Weights of a small GPT-style language model, trained from scratch on English Wikipedia.
Size: 8 layers, width 128, vocabulary 3213.
Architecture: embeddings untied during training, normalized queries and keys, local attention windows, gated attention, exclusive self-attention, normalized values, capped logits.
Each number is 500 + 25 x the weight over its row's rms, rounded and kept within 0 to 999. Layers, rows and columns count from 0. Numbers have three digits each. The size before them is the row's rms in percent of the matrix's.

# layer 3 MLP down (transposed), 320x128, rms 0.219, rows 137-173, columns 0-127
098:515530511498476513537482509481550545465512535491544476430496464511501474490503522468499450483488498534510510498507519492489522495527510445482493483527512504483494494555522477538499483484482448492468506494518523522477519515457504534541492493435529513484487516471485536524496504495497490501517502507475537497473492502480525479487514510486483460517481521466530519513522425525534523487521
111:533500508497476505514462480526509502514542456503503484510504508512495486546501465523486521482503516537475489534483524481497476430450489460509522452493504474473467463541513455533506484516531487489499487472514536470490475503509489510543521505493484529497507504486498477473475502502531541479504512498499472489473514500508427487513530531522473549512479481507479514455438553507470493513515
090:468528502499514481557490512496459475506474504539459508522498516490512485458514534517462521523496532529493451529495447516519482485480517507506534468528534529473522462503524485446479468493526498501516499497496461515529511500547446524507500485520521472481529497522548508473499534467519513530467497488502486541522538479550518506514505519484520475513506517470480487465474472487539467490477
094:526518528466532494506497480514482564527493517438473509484441493528489493512500530528505477469519494481464444495490481485495481503472455484502514457494473489488473516492517561527471527458507504514481497525515493475465514504480512518479449510484513482480561501450483492495509532512501475462473503499517537519494519495461482517481495486520457487515475481492507446469530509479511508471534
102:491479485542496463536470519496484499526503518457538502479522493489504484440487497434484457467515525504501497485522488498547479492557541520485504452490484492488528514509513484465512519447480481488522455477494501483484534534507456513495486512502503558509520519508515511497529534515495517507469520524492559497517498476538507526516530483488506505545454524463484549508511525473497494507515
087:514526480472502476547467522536511494512485480533477465489457527527523524471480500503520526486504495483484494495473452503472553497474527473543511477460502487534466454507465468493548471513479478494523517529530509494537498480525492518527554467526512511484473456480496507533503508552506451497513556504488497489518534528477506494502485492490475479543534520479486505549500514518496534495499
107:474505483543488515499508514504512491500487490456481470527479493529498499488504523495493475453517516459475500500454470507552531489524492497511498501482482502467517526518519538491504456504459484489526455495463519475543479528571501511536475445503506491575494499525480449527482513535537524455487499548509495517512504511538541482478507500490513506537493480487518526521466513489473493486482
105:475484527490510501517494545514481508488531535515512464529487517460507502547468524479488511521501475494541492445510518495498438511451538486474512496483499480540483524498484468535482472482467494449506506536543528544510492505479476525506481455508470487511478515520474449496514522512561526436496499496516530500510495499507530510510495536485516501495497521495508506517534519564474512525488
110:500567493537498447488515474493520468520502490511487527492482477491527534467488497513441463513523484482481490549466502499529502537501513517498462530544512491533507487533463487480512501503481511552507513484450526528512531484480496523488452529488462482523479522556492472521478548506496485506503476472500527524496467477506513494510460493546496479488491484485556487485492452478525491484482
104:534535527471515530551503542499499481512508489495491521473506453532501486478519483487484485498487473499500481512482494488500473435449459501501495480518474492498524511480539517462505489505511478523481478473535497521498457478484473515518542484508516499551492492497508555465479479500479488477535454538554531517536517536510456522506493483502532524513462508511558458509528525496504473491527
104:518504468501490469486474471497518501486538502488433548505498500504510508521495475520501498490495477480492524509515467566498499503492493556446454522464462491495506511517483540509492493495529517474499534453514514522505482484506523515471508528498507499523520469493512524510470499497503490522533425474489528574535466537519503536517493472490518510480494476508521523550473490501507536471456
097:514511528507513501520497522511515497521490500512499513476505468481480512461516493464505519506490508508503507487531526547503440518485446521486440481511482530533515495505473529531482539489518461493515534511496502515529499522512540470463528458477492486492502512491522471446464542495493516521529535502471506475495484557478522504535505480501489459452470503487453542469456493559475484500474
101:539528514497512513505515529477494487490504489546480554465464467495494532511484518469505488456503477479435518502502493502529476471448504513475468452509494503524556537542506495482509536532474503494493503503505547495524498468517495487526495508493514438552517438505506505514502473519483498537480520517519499547508518497502450503538481514490495525491524519508472461520485473513472500466479
097:509518533398513501444491504524548523503499469504510539498494547513501513506514497487498496500504502512471481480472538518545485487494510464492526517497522474475484517495520472539497514533517523485493492471550478460501506498436517522527526528503509473483505501481485531497490518498520471520470537517507460512494544551455493505542531481500545509514484479495533474485504494473465494504517
094:491524505511516482521520508546515488492502456516466500458470478442515522491555509522509519497492530541497479473521490510460485502459493521471484508495525493480533509504495504486498493457438519535502512507521545492488461494531477487518492443499471475527505450495490511514500504495437457501490463515496552470510507491530497522528518459528468481524513525490525517506449494514488545497525
107:463536500503515477492505501483505520477496498513532484489512549499481502478506488485518506536463509508513497507444513515492527496516502469531459517502511454484503480526471469491507481498489511496517568505466483478497490538532537488449559508455472469520477544495547533514498492478499540478488484447492515501517512474458521538486498528478513518486505469476525500504478440514520473476559
113:504510499495481522509515516517511512463497504541469449445514463512488538491509515489506475471516462527449496512505523506509520549521485533487514470496479507514537464528513553508501523491503483495445475474540519481546497459497483478460532511551495544551466501501475479517448511526535467520525525475483499496527499507514511496537502514481508487499573514501513504517490511525509529487495
109:499498536512485518505497516475509479533532498444498500526483544498511486502482527488495510485500499491468530525496493470499486487519519466478487485476551469494482491511457508441522514492524493498470507549492514518529476483563516522448508485481479461496523505505514495486486507533522545488518465500545591494529458503500456499482507511524545543483492491469502496481551506486490492475532
095:521536486522503500494508493488487505495477523487499514533496436488509503450491497544502494468556482517524475500526485488496466518555494499554517491539551500426489514479486491507475521519511518511503480485462462525522521535492490459472479480523476531507535485513489530472513492523488553476492497476487512522485501524528531494485498499458478550521547477512525505537488444504489481485499
094:484488466515493489466509500490495521517536503525498524481501475533501499536480506484490500507528495509500487508478519504487489489525510500518525485520501484508515416520499528466504472494527507539471491485512525456511498551501515529537502506519464499530514500540520453480512502484468518555515466469499526509475495497507549498517443553469498503508502454514513484539473535511535549579475
098:537491507504493496568514527512520550510528479469504484502497487510509498528469504540495501572493538493533573451517479507468519530515493531478481517500480493508486531505467505488457528522499463497501488549498492511498516494495475490443480493451474532495518518534488470507502473478459522501479459497542426514506507523521481476490487489496505515470497502506525478474515507488518529528506
098:507524487506527525468515553519509507471527549469484496537499449463524483500541489489446519489515521493481481471470512453542498513501516485506467488499481538512489483526468485508448460499483493495505473503540505474461521483508514438544477485481474539514497475486489488526529549508513493481504479493524498527478495529518478550490468505498533501517499535496482469461474482487472468538511
100:538502545510528584484463578534473491532527500496451507518477491530490525476506522519435512470475484517500506518466493504457541530495490531531477505484480501520497503531520500495509534514465507502529509515483520531509487498520501491536451495483481509528502507499509481513509490520505490495547494506559445509535542504492500519500494480499494492506491483464488471507502467501462468519530
098:490491486473518488511507491474480522513497516474519520455507514487510471509534437472514502490517508467498492494470485488461444482499503468502519518473520467491509538477519527527498536483515504458520497478577524482486495508525535480468465477496549521502489518482499551514525458520530509494507543533531466518514515518455532524479486458468496490553535489512493495477500524492531541529513
102:506514527496489481472496485530506507510479488521513473459517521470495512515484445515488523493526514513491453500495505523476531531526537494540510524532493516514520518493501506443480493456468492498493539553528479480484546498454474568489480512484507543470494465467474498495507495485458534553510517488502486496515479444483512531494530499526522537475457499510525511502528534542495537514500
102:492516556501481463519484501496543510485478492489511519465486472502529471492541518528524462503509515493522491498534483502533477463488492504522487522469530515468561478473486514499515525511496527502498502528503503479450464511488494520492517506482470508469480545527508492575494538528510482486512496545501526513491478516474497538515551485443558494514523505495533477485472534479481555523488
097:504495478477495491514493505498498506527514494492443471498523538499494487539519435490507508513498503469472472478501520582489540502516472506498483516523504499470521527528508490473529533511504519513478517474459487516462494492492528522520485535493467509501514438521467481504487437485505538491527508464476505542549476523472463505486522480512532530495483511486502478473539484516567534498515
102:478541515490481509492479496509521471496529509470499490478537513524539524508461477528480496492490508474502507501454479542505501473494477483496497477496478487505506486509499511507469530516484504507528485470502486537503475480472513501455553470488509527486539537507509500500502512506477466501521389482411504508499508540536510507488496489515483537461504486523475446497472519447496490499476
099:490531482500503478541488487439510516486497529506495481489517492536468509509500501505471501528478507491506542465537531510520511517486481506497515482492537490501487502520485540547520550518499519523524506457477512507494513493546507532462528552508487500498543476507532453499503427481478526464547470485497490476494534560520529484504530488529487488519496486483497454519502473513501530520562
103:525463497487487503549508492454475488492498519473548488483533487490506519447509489453478476526518467547518472463457465520498498532530510494478538472519509514519519516470537475499529453484517491510531539491494513498510513486487511499413501478477501488496487501526501450458472506473502499488461464477520504464525483488459559475463482494501517472527502496523501487520498514522499475505493
103:478514504522464475507512502518455486534520513481514459522491549531507460491476479486509484508474476533518500540513444471557535525465511517490525521527505534473477532516488455497511464496512509512490483485498495456494496537496495507489519461482490502513493538507507520469520470514474548499541478461513496572504511472483488509487521557485519499467511446495506466481510535520495480480466
102:501533513516508519490487437476461505505492538527517515455523514515482475510476438490488491494470510441518496476488464508489502509499500535484502479486509482492549505488528497501482527478500524523534531479506468499472505519504488486493523490507491496483510543502473455439485491471470478541492509536539479478527568447507483501544529515540475520497492487502492505479503427520510476488490
100:499495496454500508544488513484497516531473512506511482483451519474473497469519511503546544494510473502470513517488500496462517470443468439517507503520442477525481516537511512545485497500496519505518477463546504485497522480500544492487507512538523496532494500471500480475518466461494490462534523453472479488538502519437502514561493546482479512503501512487484487497535471506524491522509
099:470494470537508516457465489513527503507450525487488515453527504486504493510518470536467511492453503450511494462492479503446486501448483479452495522495453480508516473460516503496469516470505499472506497514483504561535470500490512517584533471506481521465481532490529524517523541452525506490503487479510494536482531469520509493511494487527496494481530502474499511537478509482514500507485
101:505506482522475472520510471471524507501449507480516523515513528512465515485505491521529521524488508526493446505499558506495493498484513531518485431513481500513506513488513515546500485487533501532524493470466509507496480523554479457480488493533469494467486439474510500523484471495528488482517467483480487466496465476532515441448504518534524494509523518527471494518449514526504468483553
094:516513491469510517466483487526513509504467476471479500528498504505493523545507491469506512505492484468472502509572445512508513474468489479522497491503486511512478485510483502494501472496520477517493533520485477446473461499500524518510507475471496508507491521458509496509501505469541481490544465469531500510488483550491501558447547514477507535490494508534524539518557520425519456528516
104:496508491538525511507509515519524518462517482487506531498463505514525484451490484511493509503504548498503500529470482516509567483515471517529490442480540512477549479480517496541499489561496552515485532500475497488508526476505499488541480508512488475495494433480509518505507521492528505499445492512507461480483515516541476436483498484528506507496504475496500471489458543463514559494506
# layer 3 MLP gate, 320x128, rms 0.122, rows 138-173, columns 0-127
099:513501560507448501500477535511481495509538489526504481470470529512477505533503456521481527471546516501470493516436480449501511535489465468478489460530467481515520489532471532499503545514505475503485511535456492470518491509508478489487483491514433490503564470485517509513469516451543482501471494511532462502461499502487466493487483497514488509513503487494514493516454530500519515508509
097:499507461494517487504478504510513506494500508479558476478495472473487481486484481524529546548470483470486469547485504482463548526491459533526517525495493478537453475502497490484489486484498493488484467522509472435547517482545489464474512473496479494492469513484520499496516465538480501509488491507471519505483525488479505477543493509497508494530509466548510530566519561492469481484533
100:526548486518510537496520553485494503556469512496479468497492526502529517488474520523504496500531523476477528502479496480540500511527478508494516490473465505510503530494487485526541499519497493488467490481473506504530534471526463455547451468501492514542483498459504502474519503473555522500525477497515495543446457454540490473485521495470497504547493468514553527484549498497511492503499
107:492530519504538506530501552531562525456518525494499529492486470480558485453519480478507533491529531500509461522529485490453489429516501530519506511525500540487508485524478499505521553491521501482453511474450492485514485472476472501494477512512534488537489497506521533474510515499468514487492476515487498507488494505530535458538533507527527485502546497493471468456498516508485497519497
092:487454501508495457485472544445486491501530503485520517518527525526443527517546450512477507507473523501484487503520488492525464481512485462537525551498513424457531492490475502519503515499497461522490522469503534481546493507498481486475458471474516519494523474478483505517495538493512467517493464532520512537479485487503524535540535514521481530476483466496536495526517490517483496510488
091:485495476494484473504493477546465532509507526536487508507505549506466510505548483484471521531489489477524478499485461514539470497482542476498506525498498492510498509458483510505530430554547490523499494556528495561486469544521488482547477474504467483465514484531491512523483513478507502519448475487507469503502464501459484511492505525487459474491565517503514497490495488512500525512493
100:477499496534484501516521570515478540536521532455468479512484482476506471520475498492482512467511498505464492507474538471529466460484478527506529469476473491552520547482489502525474497503498534485490538530483505542500482471507502505510491484522481489540457509540468452509500510484563488467510525560500527494490479527488504495508486491484480533459513507455494493519499523535510491513462
107:483477439510479500521505499502528504479532505508442486507521512514537501456461490473473516505515456480514503539491479566529518498527521477496494508527493505473486449507497487521485514475504489509491491508456535538494478500469477568491457507486498503477520515483462527507513494497533490456489529471502492515503474473504467451481485536546472536483526470444514496518488508526514530474527
104:474469514509468493525507504514466496532470490511500542471453482502474523489510517501510482525517520475485534499490479489505412472516503449491521476509505486519491548524467524513516519497504542516511507523502461468472532515489510514497512465469500474502509540503481477506501505536514476532496494533484481504469457518519568510480502490487504462460484503417512558507512508517532489505484
097:470523460509471469494521540490492518479472514539542463460541521518490475448516509484484486482531456525537535474496524465488532464521498511513510480486517484516490469509504443524480508498495497536510466517470519471482459502509517533533500509495519529498497520519493527479521512524513501496547527473525472494466545502485515510497519501548497473545481524503517487466465531481462459456516
101:458495521495504489528536477540497500457467497521522514505483530481547495482538495513543489499503497480506533498512476462514525508504538524529510492507498490483487469490482549519520562473496527470509462471510507511511474489548449482481569494512534503526496454511528505461478503496515471480474485550528517491507492502529505502521536507509519524483553539541528499469540479504506502536514
104:476497506499485483539511483537499486484478499488536537517499555484527467507502528540511486513470502518502526496525525522507509474503498482499555521501544514502495495458510494504511471520573507490505550479528475537485510463523514518535478490550480526512478461462493497497522503489547510471497481521460530482475476490525516546487551517478484470528490520514505524463514512454524472455535
107:501509510473521532475491474527510520481532513505503505455545514497489502527505492472498445491507530470468484477486526509550504507496502493456511533483532485483484499477529438519514504494534500522488438488506456482538497474468507535561488509480515488466489517475491496484513543523508458494458493522539459507501476545518496495519490521459479512500477445494491467524512491494478508542453
092:435534511416492461523516478501493471500498484543481514464464523461461511505549491527477504460508515496533520509506475456534527513490435487516486477522511481472493521487496526490486512485440538482507489472478501511496486492484459502526513479481529502516512497507492472537490448486503459533470490515516489509475539522471536507490537494517518500487472497529496536515494500493522507468510
105:465537426495552510493507510539497477409484538515531487499514471471525511484525451472495504523501471517475534530485500503502502496498483495485456494481507522508460497546543486525456518472485538492492506516512543534520468525499506487513505479511479507502509540521485468518489525465512513463485495476498492489489543458509535517517494490545486472489524537501475505513510473465508500490478
098:532502552543521513531494509536505508486506433469494537489494518465481445477516500515468534550520486474570493517502448514515483503502486476526468538516495469490503498493490496529505501505465536542525518511523507532492538484505522522557525533467486509495488515470557510508526506502486523511476492542506522504488507469484502540485532499510529495533504488508474533505528526475494489478527
106:460468507489537532475502493475516476489460544511489454506473512491466483488530496467471535517494515493526515559487523518490530508552473500538530510505531514516533496518523538509464462506490481481528526513483519506490482470483494534504490498510470457454464499531504481463471517513497535492505529502500476503520469551529498520543460507490505502449488509506479493509530462462492530457538
096:497475499508557522497508496524507555495496508470516518537491540519496525494517524481474459479503472498462485540525515521509508526511521504513502506519501460501464470466483521506453525491488516552503502496488495530513505492438487462505495483539497479491497481531472481571498539533478460501485517499496537521458490537465509524516512513531463517529515490500521477525566482519526469487535
086:523459472506468503494523552499534484529538480490512534525514506482525501495539473531461487532508529548534485519494503521467478506497468472467504489535519533494512489501525517510475497487500478524506454509482463469506502560464513511570489498480487495503535469522508492489463464497494496548497479519478545506514512458522559534496468501457497499484511479512519520470512513509511553522496
096:478498549503538478474480456499538494476521462529481505553508477484466485502525454475520505449490476514531509499512487482515492494476474474506458541570498506510493467533512470507500539515501523503494527470521537478514503497492478553530499515476546498487448474500506491501490474497481510480500493536521480464495498498527517498537494500521479490467496503539491472490489466554543542481530
102:491470484551479492492483520482502528481476503509495510531471515501507512508522480450509519488490493480544471492535531478443475498482495550477512493509492515479427492449471526502495450452525501502470525514481475500548513494534500520489461469422489505489503530523482510513494480467523547497487449532496489479517512486494508510488556505509535489524491517512506499499481508459499514466478
101:473525512516485457507476487469506522525479476498528499506533518536520451511484518487528549469514483486530536498470476448497507501499473488474543498514522486520498508471500449503469540495520506515465503480473497494538497497508499488499480489518474491475527536460548571516514472515514497442534535474505543496508527493466451513488503532523482485510481445537488507497457502490508493497466
104:520498459487522504542533505490493529457503554513512526512500467485488501434510489492525519557519509503520494489492502490462475542482512532474536486519493479484548491455555495528477457490488465485538501538525522477480502491529513529533484506490499536466485518506479515519489503530542517507529531505501489485471499495458499441491500496450501530478542510492474507529462510520512514530479
103:514527512516519528491535493463504489533519497502478509527495500521512493483516512531509495533467491453470525489495533466517520472519466492511528529444477496473504491479475475535530488433467461534549522477464534511542485513503515487493531482504456482539484493514536453485444484502511488473467497465521537534448505472493468480504498473471484473475490529467479516477500486497507483491506
112:508493496480502524505498494478480561484550528462526437546536460515500533484457492480483522447507486497519486506477506489467517513481510527483512498526479514503435472489505483470503493524502465533486500476492503483524491473465496518500501516469538511494461443463489539454534456504528490501508507499509481497520493443491527508535478524504497499474502502524476519509532485548501478464481
100:474540513461469523450460486500487544512518453490530525510462531468543520498495475448461523511461507481545503504470500486511516496539499501502494516499516504505479472551485515520475484492481477508542495484443474454515518514479478561505472519461461533517513471480511546485481475505497468516528496512511512482497505467505498503491533510513473530546492530507492532512513482491493479456498
103:448544522478497533508480463446505532523496488519514469506545507542494501521490512502497464536558499516503507496451499491475471477502503517526511517470468557507500476494515461483480479510505539496539494490475475530546499498494499491519479537519518523478517533508506519482504533523514500504503541461500529503537524478535505480464527539502486496488524551493517481476540486489555504481547
101:489510473508498505514493492504532545483460501488458492492524512534496524468522508449527477499530497531482510493437521483504551476501517546490481529517512477558532525482503493482510520555494457466466506486484515514491509521471485527531543503487497526479544503526509489505500497525467507497476488488503495536459505546463515452467487488475449485503491465462523515480486538524474535484516
111:555463461508516467545481434497508514538511474521492515506476491466533525485521469476487463485504491495506545518481461518518502535493506472455509453527468521507455505490489512489521532506512498452569492469542502491492468504483475483484519510497498529514501517524528490493548483484535496459461471497506453455491476485540489515511492530522522471518521478518511493519500483506523490494480
099:488505483523483523513457528537522504485453506477529474485492479532483530490535517488522537519525501499475510480481509499507473452531501478527501488474485497494529493504471519509505553500518497529527525511498469487505495443509537492490473502496498488526471506526545499510500537497478471558529564498534502483510512503546512520495520521484478498489487570506485482565445523468528529482473
102:482473447499475489545488487545501505457491496465468503475498523510528506483496473480493482464499502508522544530512460495510538470439528501505516481539480527473493491461536545511456482483494463512490498503518459542518483469478525490509466513522472521471475477535491503473532541500506488513511492504490484513545530511474498476519470487522528488538490515483474516464533465496467468457533
099:482513525470492498533464531511530499486510549489538446532486542497500482469492534463499511534521484480535505495455487500519514490480488509523513521509482514506510526474467535485510488464485459493529478469567495480486482481489489448501486482529507487514493524448476493537533507523506499544552524490481526500524472488459504506522471499483453476497548463506516520515515490462531521531518
095:468500541461538498495528523502515434500510468505490502498499494513475492483470495496508536500531507515527490507470479515491480502541502523576527494487543488532470543488508533448502484565491517511496515515517501488476472502527492492496512494548554485542538493491490488502484485542462543510482493510470507477521470511449456506430491490518479532509496499508511512494520489484534505485484
108:518506500516473508516487452481523531517497454474530517517523505551504533464515505499474496484489525522486432557501480489499543513487507514473500452517538492539510547490436540497491514523485506456494467489491493513530502508469543494478476456502500509500532493495556520482479546517497456469506544527487486488478517498521481512507518508518536554493502507487494533489480498514493490539513
103:518507463499555496513435544495530485530508505516446463490512463506514447487486466506465478501529516461476488495439483487491442487480539514529522540518502464524487503497497452453509512534513528512476492520496524498479504510491513485478487472514483520530526513498502478474486535552530501493510501515497527547541497484499458479534481510508506510516500473528493480516480522500479463482472
106:507450511494463511458494523496525452501516503494445461477512542502457474489524543513472511520468491487502499447476498524508470484494509493458515546566450544532460537476466509508480537490519487503504491447529489513509498484519513548509507492486473473482522494497492497472521495499488492520529506497495531502534521503503506548521502475469472468528504506495509475474484508536504448476520
# layer 3 MLP up, 320x128, rms 0.123, rows 138-173, columns 0-127
107:516519491523462508477477503483473493505468502469482487475482485518506494442520558467475482520478519508497502436544462502497480523555528473481472499458459516507517536458521533449497488496490543537536505517490482506465526507490511484467495511512533448510469519483512515522524516513472517523493489511498528516521554506534551492484502479468481485487463535472500532480507476491484490499502
093:478513502469514537446458467493507509507516523457494528541518525466449503541502493507512483453491456544477493531499503489499515571505539541488485490480476501479537488482505534517459445498491522476504475501487469493473510511484423509495509491503493460504446505520503516484504476539486520531484523508524481523550493483541515485500495464504472480503498468499524475486495503484520505486499
099:555525498509525497492485543504463514521474538523488469520470489524488507524481525486512514522521511502509507524491520449529512510502459495461474498490486453504461524475513490467523559521476464461486500506458485525487566467499483469525457466482495476518488530451528490507524499481544514491528503509511507538447492477542505485486517488471523470499533481512547510482512516485509493518531
108:557524478473516515521481521480492454452506476486536491478532471464489487488483490481470509487486473493530448517479525511479462518496546503489501476491482506466506524484492517464518471489524527542481530529490481529493519480469476456535493502539521487546510484485453528514486498488495460521520506444452532527524527524488514522498540491485512525528516490453483470496496514492451485472518
083:478525540475482539499504488516530516479482498492515488466467497515523474486455534503496509520557496477514480538466501506513513514445534526461494481524483544535492505472515523464543523543524552485527515529482487502492522512524541522505528513521487449527473527528538488511500507499471517531491528463471488504492528531504480478459488502490511482541511537518509501499501529437511492534524
103:467480510506446499507487489491528475500474482482480478480499490535475507509439523534510514468490455497465510481493534503485516494508497495531503513508502497526513522518516505514490525496476503502555506446503507465537509530507505480453489476486485510529458519484498469452544516484556484471527505524550509507491468517533473473474481455491458468506476455503538531519492528511502449501451
097:558491493516502508532449501497496497492482517488502506512524500497510522479535493521502482553498505494476499520523481521458572506505500507530486527532479508486460500509504461494536504535545511488452500441526477493510515470504526518483521516513473472482496463484539562484485498515433493521528477440502509507527513491487491503498511466498506467491462441528505530532522474486512504516530
111:488537510496452487472450455484489478469500466510509510501524525508490505490513503524485467510524449527500539472516505453503501539474478469530480516480543502487515548481434494504511481469510471549535476506511527519481538517480513534498501479534458529450470505465489456520471509517530517477512500494510488500436464522460500484523479490537465500483530515490504497481497506499483502493508
104:474452509523476510507548488522507461487493458475513475489485506498465503486501479460537508503504511490515528490486493446499488456477485483498491468542542488554513484522520494510537494478507499557496510561509485493514503468508468517456496415505541500497514494514485463538515478507504517513479518524492518536496495533490491494490515525516465531483469503472457544496487486475518533461477
098:530520461485505474530492531495517500495503511522524518460487451506536482494472504510477518531439529496514489534494449520526491485498485551473489503487445499523490459507474503450495476488482476527507528483495486482481510514506533485520488506482529505537485496470468497484432502480526468479491453494468487537549466534452474496476480484474489531488467501519537492541504485493494535510476
094:504510493503524523513481512447550483566487525563486479488519526434544525523442499484522509488501511505517516526477469534460510495491503478492499547518488495519537526473479511508483552459504488497524498469483504519476490488493520448466508466516508483489515530517492512498529488524502523487482453505483495498479504510513541525539479495516455482541509492507495523479487454521502485538470
099:523514469499549541490528471451511520507506505465478526491504459542474535514501522507491528483503487494513524521485496488483495465442486529488488543486508493499535507535473495459520518525456535488483481516504519530542526484515474495495487509467517457531532477523451521503518506502510504543474494531494505502483477487503448471568511523513515520476523526532505492507518525563459501473494
101:486513497520537523475518491507506503486493482496510491449541510515506524485520478499540429516497509474487530488534527489536501476521482466478532528467496501460478486521552448494501547507576507524502496471501475520540509459475478496545497521532496492486489514492499510500503540468507498483511517487522485471510455493488483492524505537458494471456509459524458494506519527488518512461455
092:516515485513523516484522462515467531532558487476466509511551471505524533485432515499479489498478506484491548521503553486526462501515506490479520537507496509472507496482496508506537538490502450505505512484527477479457500460506503476504461462548496519441487502512540516497480478456510514468488510472501465500464503466487551478490467495496524508456503485528506496519479452503493483486507
107:506510510506514508546479545488544524470500477460500508490583475483537507520514505495504529514489510499503496525491485477493516504491512550508505501530455463533492533445499510478469481513561496476513495504482502501510479489485524488508474542483486475564495504494469523473548492522451483477475493464508504529480516546465479509505560541469516514491500487524512524498509487509512525511548
105:500518501514471510510557531498532510504539495499473503522559466533468472490502446520532556511522516524459506506518512520534493482467500495510521507540484491484516483523486484526562474525487532510496478487537516511534496500531447507502509505474519516496490455511537475499481527489524509479470486479493559464515464538497521521470517521481522540545479502469489481544513508520481494486505
110:518484516481463449512488502497485491539528486524497542533532483504503552495460475516501439471492526495510476486537509476479491506485520498490514496505474466500475495502489467502520524544514512521487451470515475487518556497552511469507504468501521514500505506471470516469503515524498445512462461497485481488467517448437497526451535486488482480526467489507516492506476489535519524534470
090:506479489528510495479522448517501508493467496496540518520529491471500528464499474500478463501461510511490460548471476474542489482493497519532489510566529482500482483449459471507474502491481531514461529483429492497498500486490461522511461502525476496530488494505469512528529528535505524457510542495477508489508486539527462519504503506507507537478536509499478510540558481486479486507530
093:542533507538510510514473509494512503499488515499479501521510484468482444521491523502488475543512444507467489450491535483483519529510471504469523546504471465487500536504482465557561482506509503487507514508494511459509472448476493534498512481474485505549504489528516581512508517498492517488484500524486492552492499507525486504533515506547534496520450513492501482519531469477515501496470
096:479516497466527490492508474490510460522476507551502552511515500499504505477496429480510466433501504492500509473517535509523521456495508470530453491509468547531505493502494507517464546520496535517497493482531489471488512485488494498519480484464538512480465519496492512506505458488503516540457483520536486515480511509530465505539487477496534499517491513551473511507459502535570479507528
096:471535511527504486525532509525531463472505514477442470524526479483503492451476494535477536546577465515527500528486466527496551500506499516483503502521510495467509473507511502489494548514536497523531463495487530507476521513463486494472484488540540494494515503473465459486518488477501475499471498502513509479478464494504544509519481432529527511496473487472497530487493508543513470499497
106:464529561495522473502488516503489469507561492507510507492491502543489519519504517527475452512516485508464537529472523520481466466529494521475492515489548495473504491522529494488492559480494527524501508529487499512511469528496479469508471496535499437478544494517440501487516489479486493499464512479465500505552534466500499503518454556505478479495515466489495472488527540481502499539496
097:470528507530510532539534500495470539520496507493522502503470547522488482489521528499538468492515538504474497502490525500494490502509480461505551528489543492481510460489527491541482449521470505449528458463487549483486488510512530541516473512517474484486501481493502524506494444522520495512460555475487502465484487508475512486483515479517498443478493535520502519498510533451540485537482
101:495481495515527482500551547489532496502481488506484482550470512528510486477524514546496519494492528499511514501476482488538521430484477499488517508481503481497524513489526463490533560478507513492527483512468520517518473502495501511503483468542478509532465512496519454546510512487553486516461486479445509471461468527498516491543524530520517485511480521544477478542469507527467464485530
104:521476467469505497476526510477466486504552515510497480522512478547470505498454485518478521486494523505489457493476493501506522550501485543522520484509474555465471515471498491461485540552489468509529489521433509467486441433492466515504512524436539514491490491459519477461475495482528515500512501493504479471481494513483471499499510490498522516511472490533494517495503482502490469477482
103:483494498515457474467459453499489532497508487536464497507457514516528548492481449507500532461456471500566498478518531517475527464505489494514497510514523522492514489470521492504470557526503514501522504481484473496524503510501490541504467536468515531494522487488488488473511426519502476534519514497480517488471480509513462527517513508521511518466452504491451488515494492514436480477497
100:452527533482501529475484474529507534528500492506474475524536532505494538512495496511506499514481463502477473510458498510541527513526453487502512477538488503497520485467528417518529467503493482514552523480460472505477454515509489555532548515498529498490518490486519496514513515484529506522504450454454527517525498467462508548505475486509485513476515517465509495532525496502503502495515
101:495517501496531533520483507496519522490448483517475529507547513521498504476494517483511499536545502518518485520468514494489517500484540504502505536491479454568500537516530506502505501515471458463468486457458533525449502527493502542508560521488488498512557497522523457515523459506446525484486479470487491544485508511475498471485518494485445514510502475477519517486471513528489521496527
111:523462496500480488527456473495504476542529443523503484499521511488534548493525524521521528507506492512501516476478467526493521532532492506497519463504473505534500506456467511519497553496506488433524475518498515517476530543539478510496522517478488562492519525486529505477466456479501510452459501485468522514471488475506500494552488542476472524494504513466494479513459496527525492470499
095:464491476516499475494529463492500511547487551534538464494492490531525500508470489475486503525483531541550509536507415513529524534465492508519506525531507480486533537540518477483534472512503463505522510501509516465518514473525492512475504518500542493500528565471482496503484474490477526472520484511510537527525489539469533509508505503545501527517532496514521502502487513526529508529528
102:485496476508520480510487437497522511485540495505467503466496499488467457530502479474512482521526514466500485468484528552530493512460469546499494505475491478514533484475508528529459480504532505541508481524485456515447485501523464462540494524508516534494510493486479487483488529489480542560506510529509457511547516476459495487518474526545463513490464508508468497488507468483499466475516
097:484489506494529516492471488504456518526512518472528462518471523440508469453490504515502537523523453475512545490481493518539508512508477498541491477505449548519507522481498510513515490498491498464525513459500514489497517475483529481527496481563554507522516516465497491516514521525486546505549535511475517468501475506479497500504525493458485501512504451543523513547495489491567519495498
099:527490559491527515470540505544429464510560489512467487503508514542537490516522519467529510483563516527525517508506508529503480507515475551527505504529512537488527505498469537478498498521484491513492519497502468496478514476498486478471485500501505476530513519454472450500458445541502496500486540467490511445524493495489511486515498487517487510485517482506470485466478467477523525511513
101:490545503554477498513504465511483560524466496522535482523512530532522492497543502532508523506513525541506442531494464480501510487479491527503481506494516453548498511463507509503511516493492522445501450501471438514515521501536490483479494510455488513509509478491492498507474518476497500475493534552499530513485508458487495516468536517498582510492501546474487491486478514513521481513502
097:490460508486519489485566480506446498448489524541487545479499463484478503520495478492510479464530511542532428496480516531526491486494472498448452461494485524507493486522511481521461487483481548528505494514469523510469498487473495532485518531484472516492491516518511525516490467470452506482499478498458516459470530484488563494510485482534479525507506484510493517502507489527482503518517
103:466453467471523500489505526468526517526514482497525496502498496528525498517461511537508485499445509472482543544494449515468528496505539480555522496481490467505589519498516489526511499504544500522518528494463502483473510506552495518515528516530503459512534495510483463472470550518516522504483493469483466479508524461505467479466482491483517505510487486527496451493507503508502501482473